config = dict(
    norm='layernorm',
    norm_place='pre',
    norm_eps=1e-06,
    init='normal',
    init_std_o=0.0,
    learning_rate=0.00269,
    beta1=0.9,
    beta2=0.98,
    weight_decay=0.23,
    lr_head=0.0118,
    warmup_steps=237,
    decay_shape='linear',
    batch_tokens=131072,
    train_tokens=425800000,
)
Each number is 128 + 32 x the weight over its row's rms, rounded and kept within 0 to 255. Layers, rows and columns count from 0. The size above them is the row's rms in percent of the matrix's.

# layer 7 attention query, 192x192, rms 0.0721, rows 114-127, columns 0-95
size [ 87  83  75  89  70  74  92  68  78  73  79  82  87  81]
[[167 120 136 143 102 160 145 173 161 151  81 147 110 132 128 173 186  96 174  84 124  77 106 154 138 150 129 123  44 135  75 175 137 107 213 106 118 140  88 148 141 137  95 113 132 108 117  76  58 136 150  44 101 134  76 151  83 178 143 145 118 191 164 155 151 120 118 150 112 134  97  93 164 145 126 132 106 141  87 189 151 177 153 157 130 154  96 102 162 134 174 133 118  84 114 144]
 [108  63 171 138 137 144 127  57 167  99 146  80 124 117 124 146 150 140 137 138 123  79 101 141  92 133 157  81 212 115 126 101 139 175 125 162 117 133 177 185 107 147 135 110 112 136 132 121 126 171 131 139  97 162 176 102 123 114 116  67 172 174 133 152 106 119 154 113 145  70 171 128 132  99 140  97 125 140 195 126 173  73 147  97 126 112 119 142 117 103 131 116 121  95 162 121]
 [183 154  88 152 121 156 170 136 127  92 138 143 115 143  95 134 120 103 166 116 118 124 129  74 153 114 125 129 105 165  63 110 154 142  60 147 130 122  55 134 179 138 120 140 185  91  89 142 152 153 110 106 126 141 157 155  72 115 111 163 125 208 127 130 116 143 154 144 141 139 144 121 142 108 151 112 164  71 131  95 168 108 143 115  68 151 207 164 127 122 154 107 182 110 121 111]
 [ 21 154  98 129  89 132  88  85 152 188  95 157 191 123 140  99  45 126 146 105 113 152 163  85 106 124 120 116 201  93 190 150 104 145 137 123 136 143 150 181 105  46 119 112 107 161 175 134  75 178 139 161 116 150 149 169 192 127 134  86 109  95 117  91 116 121 133  84 137  88 137 157  69 113 151 125 128 140 179 141 119 108 111 118 129 129 149 120 126 112  65 122 101 109 118 176]
 [137 129 138 174  99 146  56 154 129 158  54 123  80 166 135 124 142  90 184 118  72  92 145 143 128 134 116 146  73 138  51 138  72 131 147 130  79 133  77 141 113 175 104  95 114 150 194 204  93 135 165 126  97  77 151 152 105 203 146 173 114 158 140 169 185  80  94 114 121  87 112 148 173 123 140 163 144 121 155 140 122 165 124 158 138 154 113 132 123 114 147 143 113 119 150 113]
 [102  78 197 109 151 119 107 133 124 171 124  98 116 137 142 115  84 169 104  92 133 208 131 125  86 155 118  73 150 153 149  91 117 115  72 144 123 180 167 161  96 102 134  67  89  93 131 112 116 134 161 152  91 160 138 122 164 114 166  75 149 105 158  80  61 140 101 106 127 101 161 159 144 115 165 117 166  83 158 105  96 103  76 133 162  94 154 178 130 151 120 156  91 112 185 158]
 [109  71 145 139  75 126 133  68 150 156 134 162 120 119 140 171 147 113 107 172 189  98 115 164 148 174 137 100  95  85 126 106 162 161 217 126 105 140 224 162 161 143 145 123  91 138 139  99 102 130 119 107 141 138 120  95  98 135  87 111 129 117 144 230 110 141 165 101 136 185  92  43 155 117 112 101 118 171 113 144 165 141 192 102 132 138 114 157 138 155 161 119  69 114  81 145]
 [125 129 178 127 146 113 123  84 143 145 138 158 150 117  98 167  96 192 122 152 148 144 150  88 164 119  94 115 142 122  84  95 127  77 173 126 172 131 149 112 127  99 125 184  79 129 143 180 152 168 123 149 104 160 157  91 158 135 107 177 140 147 135 169 121 189 158 133 119 168  60 172 133 118 156  49 180 169 159 164 124 111 121  94 144 112  91 117 111 145  77  90 161 132  96 114]
 [ 84 148 119 100 118 132  84 130 103 132 132 135 160 148 162  84 146 138 113 143 135 133 109 115 130 126 155 127 106 120 164 124 156  99 147 157 115 132 201 190 131 113 192 165 126 102 127  56  76 117 136 148 119 173  49 109 105 148 132 107 125 121 129 169  88 118 102  82 137 142 123  83 102 152 152 113 137 174 162 144 142 105 151 136 144 109 114  76 102 166  75 171 111 122 118 130]
 [ 95 159 139  97 152 121 169 107 103 155 183 154 121 136  74 136  85 125 110 106 159 112 108 152 154 199 114  81 140 163 189 128 175 113 152 133 153 135 209 133 127 118 119 172 154 145 113 112  65 172 143 120  43 182  98 149 129 122 134 129 143  93 120  98 116  82 170 144 115 153 179  98 117 122 139  60 116 183 131 173 168  89  94  95 124  78  68 118  96 118  99 136 103 124 126 163]
 [161 152 100 204  74  94 168 147 111 131  91 142 130 114 179 178 129 141 159 115 127 137 144 155 122  89  87 160 101 119  90 119 164 128 132 160 122  73 146  88 100 130 152 161 107 119  78 106 152 128  90 126 176  61 163 104 127 134 102 111 108  88 184 178 116 115  96 205 108 117  89  96 164 169  81 224 160 152  92 148 105 164 140 105 140 191 124 131 105 131 172 128 143 172 123 138]
 [138 156  65 105 198 106 154 137 123  83 140 101 103 151 113 136 113 183 147 115 153  94 141 124 121 126  91 160 105 203 128 129 125  95  84 133 102  75 117 118 134 152 143 153 149 143  76 174 134  93 116 111 143 129 180  92 198 153 133 130 129 110 135 131 173 180  86  85 132 135 175 128  96 121  89 152 130 105 127  97  79 137 138 100 128 150 155  88 125 113 134 106 196 169 136 165]
 [146 254  75 132 160  71 119 180 121  91 121  92 112 127 182 145 163  92 144 135 119 153 148 138 151 114 125 160  54 184 105 153 136 109  61 124 102  79  97  66 136 165 137 122 147 154  85 132 153  71  96  97 153 133  83 131 117 161 135 149 160 142 144 146 177 144  93 128 109  86 113 109  87 156  52 161 130 133  79  96 100 142 137 148 115 206 161  71 128 155 100 153 197 166 104 105]
 [ 46  82 126 124 100 141  91 103 128 111 140 100 136 136 130 161 120 122 120 184 108 116  94 123 202 153 155 126 162 132 113 125  76  85 153 156 160 152 141 178 141 119 129 130 140 118 186 100 102 131 158 171 151 112 113 162  27 101 149  73 160 108 157  99 120 187 139  84 116 115 135 177 131 106 144 100 115 156 149  64 174  98  84 136  87  82 103 118 113 137  96 141 188 103 135  93]]
# layer 7 attention key, 192x192, rms 0.0655, rows 114-127, columns 0-95
size [ 90  83  80  88  75  73  87  68  78  73  85  79  86  85]
[[110 137  98 176 151 177 149 161 169 143 133 158 104  90 127 152 134 121 125 142 155 129 128  93 160 119 184 121 128 148 131 110 134 118 115 255 125 176 162 159 144  84 104 170 145 130 118  75 140  69 149  69 126 123 138 110 138 113 106 144 127  84 162 161 154  86 153  95  41  99 127 119 123 137 140 168 110 122 119 143 129 166 127 165 142 169  98 141 134 117 139 155 114  91  79 134]
 [156 123 148 127 185 114 127 131 118 140 166 140 187 103  67 129 100  79 165 111 110 118  96 177 131 159 110 132 145  70 145 120 121 100  80 118 113 138  74  98 114  84 123 143  89 109 171 105 193 102 173 167 143  92  45 158 119 153  96  79 129 109 108 114 127 114 103 121 193 156 136 164 130  94 111 158  92 155 105 164 158  82 138  95 110 145 152  48 114 117 110 114 139 123 143 115]
 [164 102 116 123 130 125 132 139 148 141 138 130 113 138 107 154 128 138 123 141 100 134 149 125 114  91 122 114 130 100 122 130 124 131  76 148  84 119 191 143 112 105 154 182 147  91 178 103 208 103 146 151 115  71 140 136  61 117 134 150 113 117  89 128 103 177 104 144 155 141  75 112 115 107 105 109 121 132 156  85 102 107  96 102  81 134 127  55 129 114  76 157 184 144  75 131]
 [146  34 146  75  99 129 127 112 114 104 108 119 150 157  96 130 127 111  95  92 102 114 132 181 109 137 161  97 211 158 153 156 108 123 144  45 133 123  99 123 129  99 138  88 119 101 156 166 112 187  83 132  95 180  78 121 165 111 137  92 134 156 124 124 100 114 141 154 195 118 175 184 121  95 149 112 123 142 138 181 110  72 116 133 139 115  86 121 115 143 161 120 136  83 163  99]
 [111 121  95 115 133 111 125 101 114 125 128 142 116 154 123 116 146 159 162  89 116 125  91  78 135 136 170  86 160 171 148 105 154 165 118 225 100 112 139 117 135 142 110 138 113 123 100  99  91 234 105  85 163 159 113 124  90 119  86 102 122 127  99 139 112  86 150 122  50 152 149 112 147 106 167 123 168 136 157 154 128  67 154 148 129 109 102 155   0  82 127 147 109 125 151 155]
 [153 124 137 148 100 117 141  99 101 137 105 132 176 123  58 111 105 123 135 135  94  88 132 136 162 191 194  86 219 145 159  88 138 122 140  53  94  67 109 113 109  90 111 105  81 118 167 107 115 137 139 139 133 161 129 142 137 115  92  85 130 180 144 141 132 119 129 105 174 137 131 142 121 108 123 153  68 176 111 130 156 111 124 132 109 120 117 144 116 127 136 109 157 138 174 158]
 [155 137 112 122 156 133 130 103 109 126 158 134 163 134  89 107 125 162 136  75 110 141 119 106 147 152 116 139 118 128 174 138 159 145 124 255 116 127 124 131 168 146 126 120 141 128  93 153 133 133 143 126 111 108 121 122 155 155 136 111  97 119 120 139 105 155 154 149   0 154 157 114 129 136 150 120 144 111 137 162 111 131 143 122 159 113 133 101 170  98 148 144 111 194  93 112]
 [142 124 128 130  92 149 118 151 163 148 137 119 144 128 176 118 142 101 141 188 110 144 151 162 140 126  95 169 122 110 153 137  51  93 146  24 143 131 169 140 135  83 137 102 116 151 130 114 153  78 122 136 197 121 103 109 192 108 133 147 106 137 158  74 148 141 117 150 210 115  79 129 122 159 135 216  96 121  89 110 126 145  66 139 138 129 139 143 135 152 115  86 100 109 102 122]
 [161 152 135  90 114 128 136 144  84 140 174 149 145 123 135 110 162 140 123 111 154 115 110  83 118 124 104 109 165 148 101 136 111 126 105 182 111 119 132 120 121 168 150 116 130 117 128 159 110 151  79 148 145 108 174 124  35 116 168 148 114  80 133 118 168  96 140 140   0 143 145 146 135  71 160 126 109 128 158 158  77 123 119 140 123 102 126  98 115 118 136 151 120 167 160 127]
 [144 176 130 124 142 159 126 143 149 155 128 118 148 103 129 132 114 115  87 162 112 119 101 159 108 128 114 132  96  86 124 110  81  63 113  19 157 136 121 167 126  99 137 149 148 173 187 134 187  89 141 143 147 126 135 147 184 151 112 183 129 110 164  98 152 154  98  93 234  88  84 145  92 154 139 166 106 149  97 113 144 143 119 111 117 115 141  90 120 180 169 121 120 126  79 101]
 [122 127 139  88 107 100 135  91 131 159 136 105  85 153  89 136 100 174 137 129 135 141 157 129 152 117 153 118 102 150 131 104 138 175 124 127 105 118 102  56 133 143 122 137 120  71 107 114 122 144 159 138 138 128 129 128 144 149 137 152 131 127 112 149 118 145  74 136  82 154 164 105 109 141 179 161 150 144 119 167 135 109 140 126 122 119 135 159  31  69 151 126 127 114 141 104]
 [130 107 166 153  84 161  83 146  64 152  98 137 176 148 136 116  91 135  83 142 117 168 124 131 176 127 126 104 123 113 119 128 128 168 140  64 132 132 105 133  78 178 120 138 123 131 152 152 128 160 105 157 113 121 189 114 152 138  84 120 164 178  90  99 106 131 177 129 190 114 127  96  78  80 147 149 178 110 180  80 123 132 123 126 126 124 140 142 168 126 155 162 119 117 217 133]
 [110 158 146 130 118 116 129 168 144 138  96 146  56 128 165 165 101 143 114 195 158 157 113 132 171  97 116 109  94 145  68 148  89 109 109  77 166 147 112  86 105 123 125 137 130 105 137 115 134  99 131 108 162  89 145 151  78 101 128 116 158 105 174 106 173 115 112  97 200 136  91 114  80 139 122 112 164 111 156 100 141 154  81 107 117 128 130 161 183 160 153 147 122  99 134 109]
 [111  93 189 136 157 128 129 112 146 132 113 119 168 118 124  93 154 115 146 141 112 106  82 125 110 133  68 149 134 135 140 181 116 129 124 117 131 118  78 127 111  97 125  70  95 115 124 129 100  98 140 106 221 136  94 131 206 126 113 107 155  97 134  89 156  67  91 110 154 113 160 121 103 114 114 184 120  91 172 115 144 106 112 159 117 177 151 127 197 152  70  81 114  94 126 147]]
# layer 7 attention value, 192x192, rms 0.0539, rows 96-117, columns 0-95
size [ 68  77  77  83  82  72  89  75  74  85  87  74  84  80  87  81  79  76  85  79  74  88]
[[108 149  71 131 168 120  50 139 129  95  83  60  73 162  90  84 155 119 136 135 147  76  99 127 101  71 124 159  78 138 143 113 156 122  83 131 148  69  21  93 145 152  73 137 127 130 124 146 143 107 147 153 135 114  88 144  91 127 108 108 153 152  93 180 136 136 118 111 129  72 133  94 156 149 109 128 119 129 116 195 106 147 189  73 171 187 101 147 104 112  86  96 200 174 152  88]
 [132 195  91 132 193 106 175 113 148  89 126 106  79 121 124 110 108 100 143 167 108 186 125 161 138 141  88 209 126 112  44 130 177 126  41 106 123  94  72 114  69 143 136  95 138  85 140 154 110 100 160 151 105 104 109 141 144 193 129  84  75 104  98 141 146 171 127 202 127 169 171 128 129  85 139 116 120 124 140 163 125 168 150 157  59 192 147 134 118 129 160 131 127 151 124 132]
 [139 108 136 128 121 116 117  64 120 180 102 159 130 135 146 172 157 126 145 147 114 108 132 104 160 122 129 125 159 129 108 143 118 113 141 142 111 121 131 149 144 143 114 149 203 146 161 113 129 133 103  85  69 177 190 177 139 116  74  44  78 152 167 114  94 127 146  55 111 141  63 132 117  73 110 138  38 153 128 106 116  93 104 175  62  91  86 101 125  99 131 117 132 105 153 164]
 [177  77 129 149 140 116 139 139  73  39 164  18 158 109 121 169 127 143 147 113 174 121  40 129  92 128 119  95  51 107  92 205 110 104 131 132 120 158 176 102  85 129 170  87 160 148 156 100 142 105  48 189 125 135 133 176  86 125  86 178 180 115 111 108 115 148  55 127 151 147 139 123 149 131 102 135 167 199 140 175 114 174 151 111 142 127 163 120 141 153 138 170 160 173 139  95]
 [172 167  55  79 112 117 122 162 157 152  94 205  84 211  67 121 107 155 120 163 192  69 150 136 129 123 122 125 207  97 121  80 108 130 113 140 131  79 125 102 172  68 168 130 148 127 158  59 133 138 122 141  71 125  36  86  83  58  85 145  96 121 119 133 127  84 119 146 120  90 127 152 149 131 148 144 143 108  80 131 152 148  80 112 105 108 108 116 115 133  95 107 120  87 161 155]
 [164 165 130 126 148 140 152 109  93  76  88  92  84 172 172 134 177 146  95  85 123 124 125 109 145  94 138  85  94 101  80 187 148 136  84 115 115  96  29 154 152 180 111 107 168  83 124 153 172 123 128 146 208 114 193 134 161 152 159 107 149 154 107 148 166 115  75 131 139 132 166 143 117 140  70 123 136 158  96 145 139 134 175 146 150 162 112 112 138 128 160 134 223 163 112  82]
 [134  85 119 128 109 150 108 123  93 111 116  75 142 165 105 158 132 169 156 120  92 138 165 104 171 120 102 116 105 118  95 121 192 144 140 121 139 164  87  10 129 124 110 139 150 143 110 155 180 115  71 212 122 103 112 136 173 110 135  80  72 128 125  69 156 119 103 171 116 147 126 116 120  92  98 149 100 178 164 157 115 140 129 162 100 163 119 164 144 121 133 157 139 121 159  97]
 [132 131 180 215  50 114  94 166 127 110 125 143 118 131 113 112  86 142  76 126 149 159 124 114  79 111  85 137 105 108 103  69 148 129 135 126 145 120 126 121 137 134 147 106  97 134 141 119 122 137  88 176 153  90  59 136 123 135 153 129 132 124 121 116 116 133 154 190 136  94 192 101 209 141 112 116 155 100 181 172 179 122 181  95 193 138  99 141 125 143 149 118 144 135 116  86]
 [100 112 104 127 190 109 128 115 150 100 190 102  88 132 158 138 170  54 128  81  93 108 115 173 105 134 117  71 128 131 141 173 169 138  99 113 134  78 131 120 124 249 105 110 108 172 105 149  70 123 125 156 137 104 128 140  82 111  65 138 122 174 112 120 107 156  91 150 116 157  87 122  68  95 116 109 110 151 108 189 111 150 127 137 132 148  93 165 111 111 115 109 234 189 105 133]
 [111  87 125 105  73 118 154 156 133 184  84 121 128 108 117  94 165 159 111 137  98 158 155  54 154 171 140 142 177 112 133 156 160 138 138 136 147 207  78 127 122 114 109  95 104  98 142 119 137 159 157 123 125 156 132 104 166 200 104 103  88 139 129 115  67  81 127 181 124 140 117  61 130 146 141 151 168 144 149 136 174 102 137 132  83 130  34 166 116 135 136  87  85 130 119  96]
 [134 125 129 160 122 125  82  69  74 122 112  90  87 120 155  89 209 149  98 142  69  81 129 146 147 138 199 114 110 101 108 130 151 146  66 136 111 138  85 141 149 135 131  98 112 115 134 127 166 160 106 148 146 152 103 152  82 183 105 122 181 120 119 178 129 125 134  93 140  92 135 100 127 175 114  96 135 147 125 155 131 144 126 127 201  58  67 141 115 157 135 141 187 139 113  95]
 [141 115 130 155 138 112 159  49 139 153 176 149 153 139  83 178  93  77 105  74  99 182 141 127 139 118 102 147 187 148 150 201 153 132 158 138 123 167 223 152 142  76 147 131 146 202  71  97 109 120 119 125  50 172 136 148 120  67  98 186 108 101 109 117 125 129 120 144 102 121 142 152  84 123 105 102  81 107 143  95 114 127  59 124 112 102 138 117 141 128 156 120 193 119 129 156]
 [110  84 155 135 128 178 201 122 179  79 159 113 163  97 120 116 167 131 131 109  76 134  72 112 151 122 130 121  78 173 124 163  68 115 138 124 119 143 140 125 121 142 154 156 152 143 108 112 105  79  82  95 165 187 160 201 120 186  75 159 134 162 124 160  74 124  92 106 140 159 127 124 104 143 175 171 122 107 116  96  95 108 137 163 155 141 200 117 151 126 181 140  91 139 167 164]
 [144 111 124 134 137 116  62 181 170 111 146  80 102  79 182 159 119 126  76 143 125 104  70 102 118 126 142 109  66  99 109 111 171 124 151 128 125 137 143 130  91 151 168  71  70  82 131 163 155 145  93 127  97 177 100 146 149 165 158  96 161 101  96 167 226 142 125 107 141 107 155  99 162 121 141 107 197 137 163 160 103 118 126 130 158 115 150  84 113 131  97 122 125 145  79 116]
 [179 118 115 110 163 181 139 131 212 112  81 141  95  89 101 195  40  97 170 130  99 148 187 147 120 141  32 136 120 136 195 165 135 132 108 142 134 140 109 148 127  88 168 111 207 169  96 126  98  82 194 113 157  94  70 185 111  56  94 112  28 136 156 131 172 113 163 171 114 164 127 125 123  92 108 112 107 125  96 135 121 114 104 122 112 202 150 126 171 117  85 110 147 141 119 156]
 [114 123  99 131  85 188 151 130 104 107 119 138 136 103 103 110 107  82 140  88 145 184 137 165 127 179  93 142 130 180 142 133  83 135 121 117 131 172 173 120 119  60 117 107 151 122 146 105 112 162 144 121 117 134  81 177 139 124 140 155 111 144 148  92  66 165 133 143 122 142 114 161 133 181 181 192 118  64 127 120 135 181 113 119  60 177  84 141 158 143 105 122  92 118 169 153]
 [103 119 136 144 115 179  82 102 166 162 160 121 191 172 103 186 101  94 166 107 134 107 139 104 156 108 101 127 122 142 183 137 129 121 148 129 117 136 171 119 143 123 109 136 128 182 143  72 110 116 162  79 150 136 152 126 131 106 139  95  24 161 131  86 190 123 136 158 117 123  97 142 131  77 160 152  97 102 144 120  88  60 123 158  69 147  85 142 114 102 192 158  97 110 162 170]
 [165  85 129 144  76 125  85  93 105 172  77 134 120 156  96 133 154 184  93 128 176 110 132 148 178 167 195 134  93  79 106  88 149 132 135 140 137 153 107 119 164  91 135  94 122  83 166 117 160 166 114 189 128 116 168  79 174 102  87  79 157 110 134 108 124 134 137  87 125 101 119 107  68 137  83 116 154 150 135 118 159 137 151 143 165 121 105 136 123 146 113 123 142 103 115 110]
 [126 149 106 162  98 198  99 155 183 122 138 134 133 135 104 184  51  90 144  66 137 192 145 175 138 104  60 123  86 131 169  96 130 130 116 118 133 191 145  88 115 110  78 101 109 162  90 183 113  71 167 126 117  63 103 135 131 102 216 122 100 133 127  68 126 140  96 181 113 116 105 161 190 139 160 149 147  81 137 141 113 182  84 136 102 163 181 140 135 139 177 141 115 104 162 140]
 [179 176 109 129  99 160 134 172 130  51 147  53 130 126 115 153 133 204 113 127 106  92 181 171 115 106 109 167  53 136  64 147 156 125  66 123 129 119  84 116  91 120 135 104 103 133 153 127 165 139 149 142 181  68 122  90 153 125 153 118 109 106  85 115 183 162 133 191 152 170 160 115 189 141 137 115 161 120 129 118 183 193 200 146 147 186 138 132 140 140 156 143 119 118  78 112]
 [118 145 140 107 149 158  97 163  76 126  55 140 143 180  93 140 147 171 120 126 177 104 122  73 155 119 130 146 116 150 123 104 138 133 126 131 124 106  19  96 161  74  81 116  77  73 139 125 163 197 126 152 113 141  90  65 122 133  55 139  99 121 137 155 125 169 135 121 123  88 120 118 178 187 173 136 161 131 136 119 136  97 185 120 100 155 109 115 123 147 141 112  79 137 190 121]
 [115 122 123 124  61 187 163 105 106 133 149 115 172  79 127 164  74 104 112 121  73 168 165 143 108 115  96 170 134 186  66 170 135 103 127 130 150 201 118 152 130 156 130 168  93  98 138 108 141 172 133 127 130 131 146  73 160  95 141 129  94 113 126  85 168 145 137 106 119 122 119 159 124 130 181 188 142 150 109 117 122 151 107 125  79 165 153 131 141 127 163 132  72 102 139 120]]
# layer 7 attention output (transposed), 192x192, rms 0.0527, rows 96-117, columns 0-95
size [ 70  83  81  86  84  82  95  79  73  89  99  87  91  84  93  91  86  84  93  77  72  98]
[[122 119 181 137 105 123 166 109 127 142 122 153 179 104 122 120 106 131 118 139 108 169 127 129  96 153 154 119 176  76 149 117 109 114 150   5 125 148 169 190 130 113 129 121 131 134 124 114 101 100 127 123 104 154 103 134 164 121 143 154 112 136 151 124 131 124 152 144 255 133 108 129 124 169 163 139 100 119 106 168 133 128 150 148 122 114 106 124 212 182 142 145  93  86 110 134]
 [117  63 128 116 121 112 138 142 110 170 166 173 127 132 160 140 143 129 120  96 159 106  96 131 111 167 151  83  86 126 186 177 156 151 130 189 129 171 134 135 126  96 163 126 100 133 159 147 115 202 130 139 115 198 100 120 112 166 147 126 160 121 142  95 139 106 129 113  91 152 121  97 127 134 145  76 145 141 169 110 145  92 127 103 144  91  86  56 246 141 147 141 118  82 101 164]
 [146 141 128 198 141 102 134 204 122 141 104 126  75 122 142 140 130 162 113 110 128 125 129 127 126  95 126 130  26 181 125  99 101 157  68 203  83 120 129  61  95  98 166 107 101 125 138 127 160 143 139 155 141 102 155 116  53 184 108 171 141 115 144 145 192 143 115 141 101 109 111  93  94 166 117 167 169 107 106  52 116 167 110  98 115 133 161 105 170 162 159 115 168 129 125 122]
 [ 75 102 135  95 114 136 188 105 138 176 168 121 164 109 140  44 111 168 103 106  65 117 149 124 134  81 143 168 198 112 168  91 124 125 178 108 133  89 113 162 128 118  90 126 102 108 138 127 106 103 142 121 125 145  99 135 183 125 155 106 120 128  88 141 147 108 156 164 109  89 117 164 158 118 134 155 107 121 132 137 140 115 126 152 143 100 124  66  45 115 102  98 114 101 161 110]
 [112  90 139 190 137  90 124 104 139 145 121 124  66  95 133 168 151 103 101 117 103 150 132 132 100  69 107 162  83 123  45 137  88  92 130  73 141 127 116 109 105 151 107 115  89 162 100 206 101 115  80 136 172  99  90 166 134 160 158 192 122 123 124 119 177 140 158 135 142 142  73 101 117 173 125 105 125 109 155 185  83 126 104  95 131 164 154 190 100 140 132 193 144 195  96  83]
 [121  59 176 112 132 133 112 103 179 166 141 144 213 104  94 132 101 113 163 150 102 184 137 148  91 211 179  94 186  88 193  95 139 101 171 190 137 167 186 191 123  50 150 116 118 104 169 104 127 147 124 139  89 197 122 121 173 117 129 134 108 128 157 102  88 128 131 117 129 119 107 139 148 134 172 115 102 100 128 118 153 132 138  95 114 131 112 159 171 132 102 110  74 140 122 114]
 [124 160 146  73 158  63 117 111 111 179 120 139 139 176 114  88 140 110 107 115 155 145 122 141 104 175 129 114 100 140 204 140 142 135 101 151 127 190 141 188  94 134 129  61 135 107 143 150 109 149 128 151  94 151 115 147 124 158 104 137 151  53 135  91 171 139 145  99 180 142 161 140 140 133 177  56 162  93 121 138 139 139 100 163  67  96  99  76 201 114 140 109 126 202  95 115]
 [ 56 131 139  27 116 180 170  82 151 130 137 138 197 122 120 122 142 131 189 154  51 148 122 143 140 175 135 119 199 120 151 159  93  95 164  79 118 125 113 167 132 144 111 119 133  76 142 128  92 105 149  92 126 131 118 135  98  98 191 137 125 140 122 144 121 113 150  79 177 160 100 156  89 122 172 149  87 150  96 126 129 107 103 115 116 140 133 113 128 143  95  91 123 120 143 119]
 [102 151 114  87  88 134 187 132 129 139 110 146 139 112 126 144  74 131 106 128 192 145 117 104 126 118 136 159 120 141 168 122 145 144 146  45 174 150 153 153 135  57 153 158 140 110 114 106 114 100 113 110  94 180  87 114 205 134 151 141 120  86 150 109 158 117 122 116 234 106 168 152 138 140 123 117  96 131 105 154 115 159 169 160 133 108 151  72 191 130 142 139 106 104 136 186]
 [180 125 172 119 169  85  95  99 109 109 172 115 175 151  95 138 136 132 119 131 121 151  93 164 127 171 153 113 107 146 134 149 110  96  85 177  96 101  57  94 106 118 113 136 121  99 157 143 190 129 115 157 142 129 173 151  97 115 118  83 196  73  94  82 148 127 142 109 101 124 150 139 108 125 122  77 160  75 116  91 126 140 102 132 106 117 202 130 253 123 125 129 149 101 171 103]
 [ 73 158 198 115 107 159 121 146 145  89 140 139 169  75 101 103 104  47 114 180  72 182 101  91  97 171 121 123 173  92 197 123  60  92 106 162  75 138 138 183 121 124 104 154 174 144 186  93 117  89 154 154  91 161 144 147 127  97 190 139 119 166 157  83 133 102 129 133  43 125 107 155  98 139 159 153 122 120 105 109 101 160 155 170 141 139 196 148 177  99 146 151 100 154 151 157]
 [171 191  66  81 139 112 108 181 119 148 122 134  76 118 133  84 139 152 112  98 164  89 119 153 120 115 122 152  86 149 148  97 159 137 105  85 184 122 104  64 120 126  95 167 162  52  92 147 107 168 121 156 172  43 123  84 127 144 103 172 105 118 105 118 217 144 142 119 144 149 147 110 104 102 111 101 167 169 163 165 111 130 146 171 176 114 104 154  30 103 110 110 134 129 106 129]
 [125 129 109 178 153 124 139 169 129 131 132  90 130 124 163 105  82 170 134 119 156  89 135 125 135 134 121 155 149 144 112  89 158 122 102 176 144  76 110 115 123  88 149  88  61  70  97 129 191 156 123  97 177 100 156 115 157 117 140  78 132 147 126 110 104 163 132 103 135 105 104 141 145  85  64 168 147 125 173  92 157  99 117 125 121 171 130 116  69 164 121 131 140 134 149  93]
 [ 64 170 143  94  77 150 175  70  94 119  97 137 147 133 120 129 138 104 159 145  61 108 144 133 124 132 144 133 201 108 176 169  38 110  94  94 142 118 156 147  86 141 107 153 158 137 174 100 106 109 141 164 107 151 168 115 133  98 134 172 155 112 118 100  90 103 146 157  98 158 158 153 119 117 154 113 105 121 107  61 128 149 130 146 113  87  94 123  94 135  96  83 127 139 168 126]
 [147 106  98 148 111  96 139 134  99 145 139 150  76 176 149  91 179 168 115  95 171  90  92 141 116 112 159 114  99 102  51  73 163 126 116  90 156 145 159 124 139 120 122 159  63 102 122 174 111 178 103 114  73 123 105 113 116 196 148 119 117  83 130 136 123 129 143  96 193 141 106  91 148 132 136 128 154 148 161 143 156 110 149 130 131  92  97 155   9 128 180 126 135 150 131 117]
 [146 117 127 151 168  97  71 175 122 148 144 136  93 147 133 135 104 198 117 127 164 132  82 133 150 145 136 122  72 136  73 128 171 146 125 174  79 108 100  84 130 130 198 119  62  98 125 138 161 181 137 121 141 115 170 109  92 133  97  85 148  94 142 126 116 106 137 130 131 128  72  67 132  91  82 125 166 116 147 116 164  83 113 120 112  87 174 122 107 203 140 149 116  71 131 138]
 [189 133 112 146 135  50 168 135  97 137  40 104 107 139 171 104 105 156 112  92 150  98 136 153 137 110 123 140 117 124  92 140 145 127 101 197 153 137 139 126 103 130 137  96 112 110  63  96 153 118 110 150  79 123  95 124 132 139  76 159 146  96 111 149 109 144 109 116 144 135 107 123 127 115 101 113 126 163 127 108 127 142 109 113 118 114 127 140 105 110 106 155 193 212 146 108]
 [153 183 149  72 152  84  88 128  90 125 161 109 135 141 108 115 152  88 133 116  99 171 119 104 115  89 127 120 173 121 185 138  91 149  83 101  91 157 103 110 110 152  45 136 203 168 121 134 161 119 127 183 124 143 120 152 123 122 140 169 125 129 103 110 154  99 122 151  45 117 138 135 135 135 143 131 162 125  99 159 106 158 105 167  99  98 164 159  71  21 125 125 125 202 129  85]
 [126 109  69 108 139  65 147 116  94 120 116 149 114 156 128  75 152 161 139 124 181  85 147 126 133 143 133 153 109 119 122 164 175 116 139 124 115 131 162 144 166 149 169 104 134 115 126  93 138 153 101 100  91  96  92 128  99 149  82 163  94  86 159 144 105 118 157  86 255 148 114  78  97  90 140 113  96 107 151 193 174  61 136 119 123 137  92 150  50 142 141 152 125 181 129 123]
 [102  98 160 101 148 101 120  64 138 138 123 160 155 162 123 101 148 134 151 104  94 137 131 100 105 157 118  98 220  94 149 141 141 102 172 255 124 173 149 182 127 131 124 107 112 131 122 150 126 140 146 137 101 163  96 148 114 119 159  88 149 111 121 124  87  99 148 112   0 137 155 151 161 113 126  91 101 163 152 115 148  69 119 106  96 109 107 103 129  74 138 113 122 173 139 108]
 [143  73 195 143 148 118  80  67 116 136 153 101 161 125 150 138 131 164 140 152 104 149 116 162 130 107 113  89 149 123 120 134 112 106  81 220 119 121 122  99 101 173 135 106 136 158 144 115 191  85 171 147 156 141 157 155 110 157 135  99 135 165 113 128  94 104 134 109  98 164  63 130 124 152 137 147 128 136 111 165 153 154 112  91 137 150 148 133 172 130 168 133 117 153 114  87]
 [129 119 127 121 156  48  85 176 106 140 130 130 115 157 105  76 163 168 113 125 191 160 137 114 120 104 116 118  93 132 153 132 203 190 106 181 149 124  99 111 126 146 163 102 121  92 101 178 164 125 129 184 157  72 184 209 120 161  86  90 154  93 126 116  90 152 129 123 115 148 144  88 155 110 114  58 176  71 147  95 118 101 112 179  94  91 134 159 102 156 141 114 139 119  86 162]]